From a checkpoint of a small transformer trained on Wikipedia.
Architecture: RMSNorm before each block, rotary positions, no biases in attention or MLP, untied embeddings, normalized queries and keys, capped logits.
Each number is 500 + 40 x the weight over its row's rms, rounded and kept within 0 to 999. Layers, rows and columns count from 0. Numbers have three digits each. The size before them is the row's rms in percent of the matrix's.

# layer 7 MLP down, 160x1280, rms 0.248, rows 0-155, columns 320-359
098:571465528499503484486500488457495491497493574443498501535477480455496511468521577581471494519549467473589479505534487568
109:515532486481472508474471505447525491519429514466432529483487451477475516456431496516501475472542598502519416431507502528
102:512527456499522587539398465593413454462513468491509464483462522519524462520509523516448492469545531497464406515550513461
095:503526492526553528448527473476440478460505452539525582474491480511556546562465533462477510550489438475514471512531495505
103:487544490517484555473487465449486573510529467539476482568497502545512569453466502505494509500419420570544477552488466528
099:513494458488552472523478434462519429481461466476541529512469482517459412559431487502469463541493476519530454430459424545
100:517508503486507496497504521431535510435516454502503475508491506512536504469570507467538605444507439573549510554525451472
099:514508534434474473460522446418470470459493502469499498504499457488521493517488461490546481504535477438473527519521525473
093:514512500509534515534497406495486527489486438503468546559510454552550520479495475475530501497459498491502509508504541507
098:478451572489544513534472490501512505488528456514517566478515495494526509502486477530457520483496529566473535452528438504
101:538512480427480487588496524466465512547510544431467469466514513502503472464464507555561520473489482458546549488502515514
103:525459503459468563546475505469447518467505579535564535488555546501473434514519503489502554490495571517470498550520520549
096:425460449490468537547538501510559533504500524495504551484488514402514538574429403511449527469418527513498497539433447488
101:548488468488549509534495531541528446518518430450576523575493515518479510539555429551522554509504499578556501524486512574
095:576519488529459527450592597536463519523455468491456476549469575513548513495511552437544473488526494475534486571500517516
099:486455508417484442514504491493511409450488579513466491437468529462516444466502509517568485503395488493508510524506548545
105:494457412516492528538540490473570497519506518513459516597577497504470519503518531531494531529461559502518488531493525503
098:596504416463552515505477430498553542489502464491567505523452377509531520522454469493457550484524489555502508493443539466
099:516539513520532498488489514490566498513560523497462461469409517445512549505487535552562441421455492488502565486506417543
097:480457470448523458527499512519506459544493497493550485482454451562516445494523544536453488398483415562526476470477475590
101:483506550568497504467590570473498442387505493451535506531465547491473512511479436534485449455499569462482584512526496455
100:471409515511461527598531488510483512481564441489494486542492486507510477495536492537515546448503467491542461563512453537
101:597547496431537440482496527506423508508504471486398551522513575465567510490501502487509481510516521516469462495492491463
098:527480482476467576546507475491459463548529479505480470466546523485519463422580480571533526479474542514507458473541470517
099:531543418494493508578518460552515489491464547455523504487589535454479534437445495517613460468449454531458511512563453527
104:491529495515455487537465473522481496544530527475523486500631465493424499471516554518499483492535433482513516496521470471
097:468571587515506512550463532506570477470532533475516519499457522518521512430512492505445454524466528478481501471470510594
098:512474490519448545437459489543531548542471413490524502496498489503489542534514521478595441461415470540522465483516514553
101:577441458512487458477437509480523547461452488450576428481505487511502600480508503543525472454455506454543561516551472559
099:562507456480505565537509514454483545485501464438473499514502488500549504503461547543505518475532514485499477486523453457
096:477472540534452463484490495567504446518533476530465471535474573581445551529518448456522495477439512485492417569544484513
102:500557438503496551567517471501426583526556471527449481535588456400522549558480449438453519460440584487477428493517526522
092:606559404570480505485442439441505508438502498484460566505479529546485568469533518376574464506623575528514404538493472502
095:473479485494426517533524508493539450512472457467523420606463585509441520549477431509510507476478519452498439452506504468
099:498551484535516436491592490546508524587575481534471625561490467495556501623512506493515516461513480502491426478505475492
099:497515471518505555520478490517578562483467519518557457462525515527486520493522548496526551522526520543524523531532486541
100:557548554462467494485549543526486507477472503512508458597443500518546624475545524430552499489499516508486475490450486467
096:465516520452389443573512497526577469499518458528492553482528416429496520511464474500509554602490532473510500476554475513
093:506487472558543430539489527499461523395499453439468485468463499458528511528516540533470461596559477516523515550472513464
103:500469493565580485536575457543471467489469515518489497524516599523461460471463493532491515505502519536485527450453456519
098:552510536479464483450575497518474536552515513513416422534547563526468431530487505531536466589552528521547455481476407520
100:545528485450506513562561530455483550578559480487464446577512492533568437516499531509549484522414447490481473511499493555
125:475512506467496492513486429490489483530488500436483449482514433465464483472506503556494465479448468546461500528594439472
100:480479459502440547484563450453476470452491498496572463529546535590521449454490457433477459506505520463469511439518507573
104:568489513444488552518491500500543516460495530515552467565509410500496508524500540488410523524576408551552434446508562473
099:480491494498522559490513506516517462516580469535556419467520494473602572505462503530541570461544428492536602573515520566
101:519466509523440507493529488516505498578537453562440537417485515485515525472550584589519509575419469438481565533484517524
104:505470513467459489503555397437476578499469445542461479491423512497515477483496487521495608532491533559540533519512484506
095:506486497527500515528490530541510518441559454497553506533535605468529456434532483519520469493429491400579515410501582559
099:481549637450492445517490472440534444564488519510574479477497531543486475491515475568456529488575494473479525510512508452
103:505479583516499486540468455552501519490513499536519544520460447473476459506522550515464541485487519439496483550495545550
101:495527442474530491518492527524540602515456455472544516503513482514461436499483523444474503475526412465505528581503555468
100:503482512481495452563495472516477436460472518521540484447489519468522501450424572492500470445563499591567469532460557526
100:513524549531443493523484530505410515592488521536559495526479543477495524470464492436469421521467491475445589485445535514
100:466521526539531502494441459472455424573467497480467437543499461502520504462536509418517490519453486540475521548540537473
097:555485514461463444576461433475529465561516439492515498534533515436519430513567474579527507492597405521469515491512570552
104:539496481511595458521494533543471545449511425472563479456505473518473522459576545532553528548559526501488528480606516481
097:528538482496474550510430499497461534489429532512541460541497438492538473453531534481520536523536484580517483506495480529
099:534516470551503530486473523417440471442524476543536505472573492489438527508418459481473554493470529462454573526532458471
102:490593444490398506517469512499480447512510481481531537497549467465557516553451553535544543467497496459489488541528506512
101:561487474528478478476480471491496487495517502549495534561475471438462518505479489484506426459539476473602476497502519558
098:520447419483483509578524454513465445506539510459504412491517552503494435483499511426429488544514458543486497529462495552
097:474499465525542488561548499552562410551483545512562461462451503552558547482452495510482473505460572461443487474473474432
102:527451548467511499432502565502530442511512491547509391523566492476479416439512508515522563417568525492489465512548544455
100:527548475520495539525474501503547471459490468465489549517511496582534532479478502466520498505532467516451558491490471529
102:446437489505467489441546536600554478511508446478468511491489467521551475544490470537417523521558511565524458516558491430
107:493573436461510522477503569509477500502485514536541487527519478494435491532451428562518488531499513460536440433553501473
101:481490451531558524512426442415556509491512546487436566523481451504447475572473453484492562464423452448571481436481548505
100:445457522459499539540428465513504505528541499566489471496518543560560413464522533533461471465504470471495537519507548486
101:533471508437538555463487474517504450438508480449490498444525521529556499487474494542566504557510528535516472490521460495
096:422459548537512517451541539507484549545538517495545522539528493515523479526501477485518479503542531463484496475528491506
098:518469545460449506493521486520508477441549525487522518537501476494480499469535533507542571459435479445478494485444485464
099:521519537452551524479559480472502425497526512524517456481519487452511482507492488531550532514502485467482464427424478417
104:509529496527494513538460486554437470503469442581513492513573465554522503557444550458461519442515541521427418436524528579
102:479472453452535443452479509527521543568505431459527556554448530444518525527477465547518509473554500376532531545456513408
105:531508556458465433492484437387422447479418545500526498496502526491437459387452477505504529535441450478456515527525500506
109:467558520483514499464482507491482474461446491446504495456499426512418552556513517480494564442497460495517478488541491519
100:495478503470499355556505492445499483526465475557508503433423500538527435490530531466435506501512514465470510499450546453
099:609485472490524564535514524535465497569555456487502545471549498464444499469508489526490462556543482442478533531430474494
101:538509423456456449515488440503497551550487479449473495467487562505468499475548499429503486517451471477527546505533493458
096:515520476557561475533542507452530523528524530490495524480459451479460503520548483528454453488519516527526466503457521555
100:494446496483470555486428550409486419510482506482469473531466543483503517461518425413551446594526626499413448544493480501
100:472552512518487533512588496476452505529415458548440517481458469510506473533563521482479503526516540477434576499473474575
096:501519492483507562482537498494559478439481520485501512541469544485530469592588493491549509522416468470422527506508475510
098:462474509501487542473548503500578527475511514470500525488385509491555526521463503444460489536518459470513449549492517415
097:573539587499498548445536498450392573459416615461522474476510509481479530518452458534462485452453514476511520487505507513
099:540439548497447466534481495542489486448547457508496517439552475514447508524446458504502544495516521503518443482510469564
099:473492490558514519513527565544496576461470561431505483469585446403502501493456459501500454527520597472567471482453488445
100:515504531520549514507556477499495521429553436460505575530493478499433446463488462511514430447515565513482584551504477486
099:485548516532530509478418506454506460485527496474515487532470556479419542437474426451467518532492477515472495477465461434
101:476467491543471464514556555522510496544470564553443479530483467492377539541451469526492465492530522527519442513538532501
101:525490461442595498565526448524465519512516542469426482479469528503491534500523517540589543494495476493511530468452454509
100:580474517482504468503482516507455501545514476513516530476439563479500559593485436471561554484478511517542514529499476510
098:525476545442444473524512416515488574542466480497503559449567554490559591511427538485508458452499485490581543542502480392
106:518446499496502479468574457431478438486479558489534513455478536557523521520560504426540488544523432468531523495430446493
100:534560511467479457476485467488600549492457454528467528467486512549441453564534505473455508437486463545491548466502523495
097:466452465475474500498504485452469452475487384520513523474581435523496490507470507489480501498494631525599556463474420510
102:511548488515443542492465470523493488444484519563415507523554460435498461491457457446457517488421518484515565503433545497
097:636469551481516469480520522535546503466480458507572498559528509541554607504472526535437501551578549429531473458527528511
099:522449476578482585526592506465516519476485463521506505488469500514553450465544505489495574537495546583482521535515527562
102:457513472526511578549531489510425429461480517538497567421479489496509517502524473478448554520512521433491534557570536509
099:465485491551534496391520501499499533481506541564423554554525501515473454513521486481531464517481455487494612472564487530
101:478483545527494553553606485515489567472476514505513506454502495539578526482542521411521494497430528538447522478505538557
100:510489470515500518448567445492507449551491561529475526520494525479485531448508453494495487500436527498473399475510520390
103:440370472539511392496550522446413580452549514483485492496494467522600434487516453502451493439444500530532476527526528539
097:511507532500560512541478521512537482534475489481476559513587498547426523477491490528507532466470511593499468478570514515
100:460529522479473525525559506506519499518476520513591497485478537591478523514517590419444510520455423517516416480520492479
100:485483488501567561473484500429483502492554494530497515489475582556567551479514507525492499478479469547438566584494526467
097:491448530488482527487500463496503525413515484577488476524518499423505536527580506498517509521450519544477516567534558489
097:493593487505513540498449560494497464528509528503455447502509503490527511504457544530495506460480424511447455505548515531
098:500514473500504456452540493521505532513529475478529460457519459517508568528479522507458457443520496470473522567569428456
103:592497563496513460512573552570479581437484471490518418509554524498529498524489555578509443482603490544542527473464513459
099:506505511539478428486488549498416481438489539567529480573473551624472465488461474526578493504480551508481498528494511532
103:564490540473491466434436451545503490486457448483514493443503496536463538494515491469520437506516494449480510525493492566
101:490498510477459590561581551492494527487515481460466512506551449503474573469523477502426474498457494508495458508532510498
110:419518506441525493506502458491513469546458526470474486398455549473502517531512417508505530557509532483483473502518501420
097:451477549509528531445436484524543606531498484544498508467611509438481543511453517480566578496518480491517547485536558481
097:575461425487508476525425506497446517421428560494530522556471559504482433469500503480495447443557399537541509484569535477
096:530456502507527575512478473500505517485530453507485514493438497536542465513528580571484437534406475457569598541518526559
100:467546507602543531491440551489395524494522503498493522458537450564418554509533451486421492475473514407533549521559518540
110:525532581462461459471504499447510474445513585507478535432505515490572565572466507542532566442505493518469514488482460517
099:534484487501497510395541539515525503477406536503474516539470473488608528508525474489485529485495489479536424517466538495
099:477471517461553466605504459510469440489462563480498530526488485489488469472459473516505458519433492481482480453477455437
098:509503531455479535427487445435567478530512525526491513429524481536500517491501535417596464581545468618588441523435561497
102:515589493512542466480575443524537546505424495505433421548510487504567508444450481550491469551516499504497550568560495472
097:543541423446530534498475500476479538483552429530548502514525430499494539526471521557458528484523444573429485438514566531
100:541500521471536516447508500512504579414471538492550492439572550566450555539552481520520573478491566485547464530567475434
099:467525496452414567525466460496395476530479436499525515510536475472471479470498447521495518529512503560443486517442491476
097:528568536525471528470516512499498471478491502540476464550508478385503479523561521502479453501570531500440495611506480481
099:452505466546430462581538532498529539506498538524501490530497458504518496561521440550503460488503454457478608487427496467
101:459584499531543533507527502519489483565479447524508512499525510436491575429493555422482454508574524524520483509469511484
106:555509498551527500523603511448515541550519467478419478468498420491487548432541498543518447554467563471534505517514480529
099:568555478471503445506502446462497489478444527518497492479495502580431486538513529462517460464536522554508534475473462439
100:517516472533485520450467516509522534506488454466469481521472569508585588454554446626415475567395438521466451546455464481
098:462465447473452560557537526486500528540516508387541427529474482503415460519515475552529588560532441505519494547467480535
095:531465468594543487518560492401558514453418489520473510498501516456559472518497495551470492509436500471502478599539517559
096:485550494553491429488537529497539420515478422475425456471530506503607492549528485509509439432459514522433449533509437522
102:538488514494458498451448469515498488523434471430514487424509577494541461536515583576512484528500478506479488518494545572
100:551495512465554536452578495431511470447487507490440481410487467436501441554531510526479517595472512521507518537477475477
103:546510444520467478499495543454400472470489488507448534579539540501404405434522537482523492578510563523459510461481546554
099:506363488540516529557427475509513589480538368519531488508471503579557552460494507522544525493502493534489582487466473537
099:503468449493478528509502529438535471549502546567474484451518533499465493489438457564485509448511541573458466423563545510
095:495402553459499560539498476446459402466522496526468556548474483497445450494557536509510464519452428436553516448538512494
101:515546526470496494469558483492496515520511524486518591539542529446577476393471461456484492444489517496478459520551468461
098:541552480462465483491494466476491433539499531515523494498434452449489567534463530596424485501541462528493493590405482470
099:497546432474492523473535495478434461452573491453523458574578531509533425469493478518515527533451494463456414397500546526
099:521534580506502546437483471487428528504428549511489516534528425533498428515532503552566466529497545536444470494490515467
095:586472563535494546576567487462476492463526459549555483442510483507505524494450445497457490467493459534457483475465497514
097:538460530505497571506495560521484515508385502536530482497463614499446606523514523543502473486539534499494435570488414482
099:481512478549545461439413487473539520549468469528483494483493460440449475473468486455503512594538534520457474529536500548
103:489432488457476496526446407517433537527530513514490506504486519500466451514503464521523467517454472492453522542474577477
096:461531529470563479502550493530522530464453498531561437490423483481435539555455504488595506516536487413457471508510497544
099:542556539466447436473536483513446481507487541551483475494492504544387500460508509504589572404509559447515479482470486477
104:471443525499464520523572503490504484546506465571501490533513472520529477485520562525502518409527490472454556491538515453
100:455424560454503548510457532528477527518471495538500499468469512541484484502518541406473525562501500580546469507479459478
101:514490453476508513492485541588533528490530462502487524513502383520473486526458546493432511515487488513536501509565544492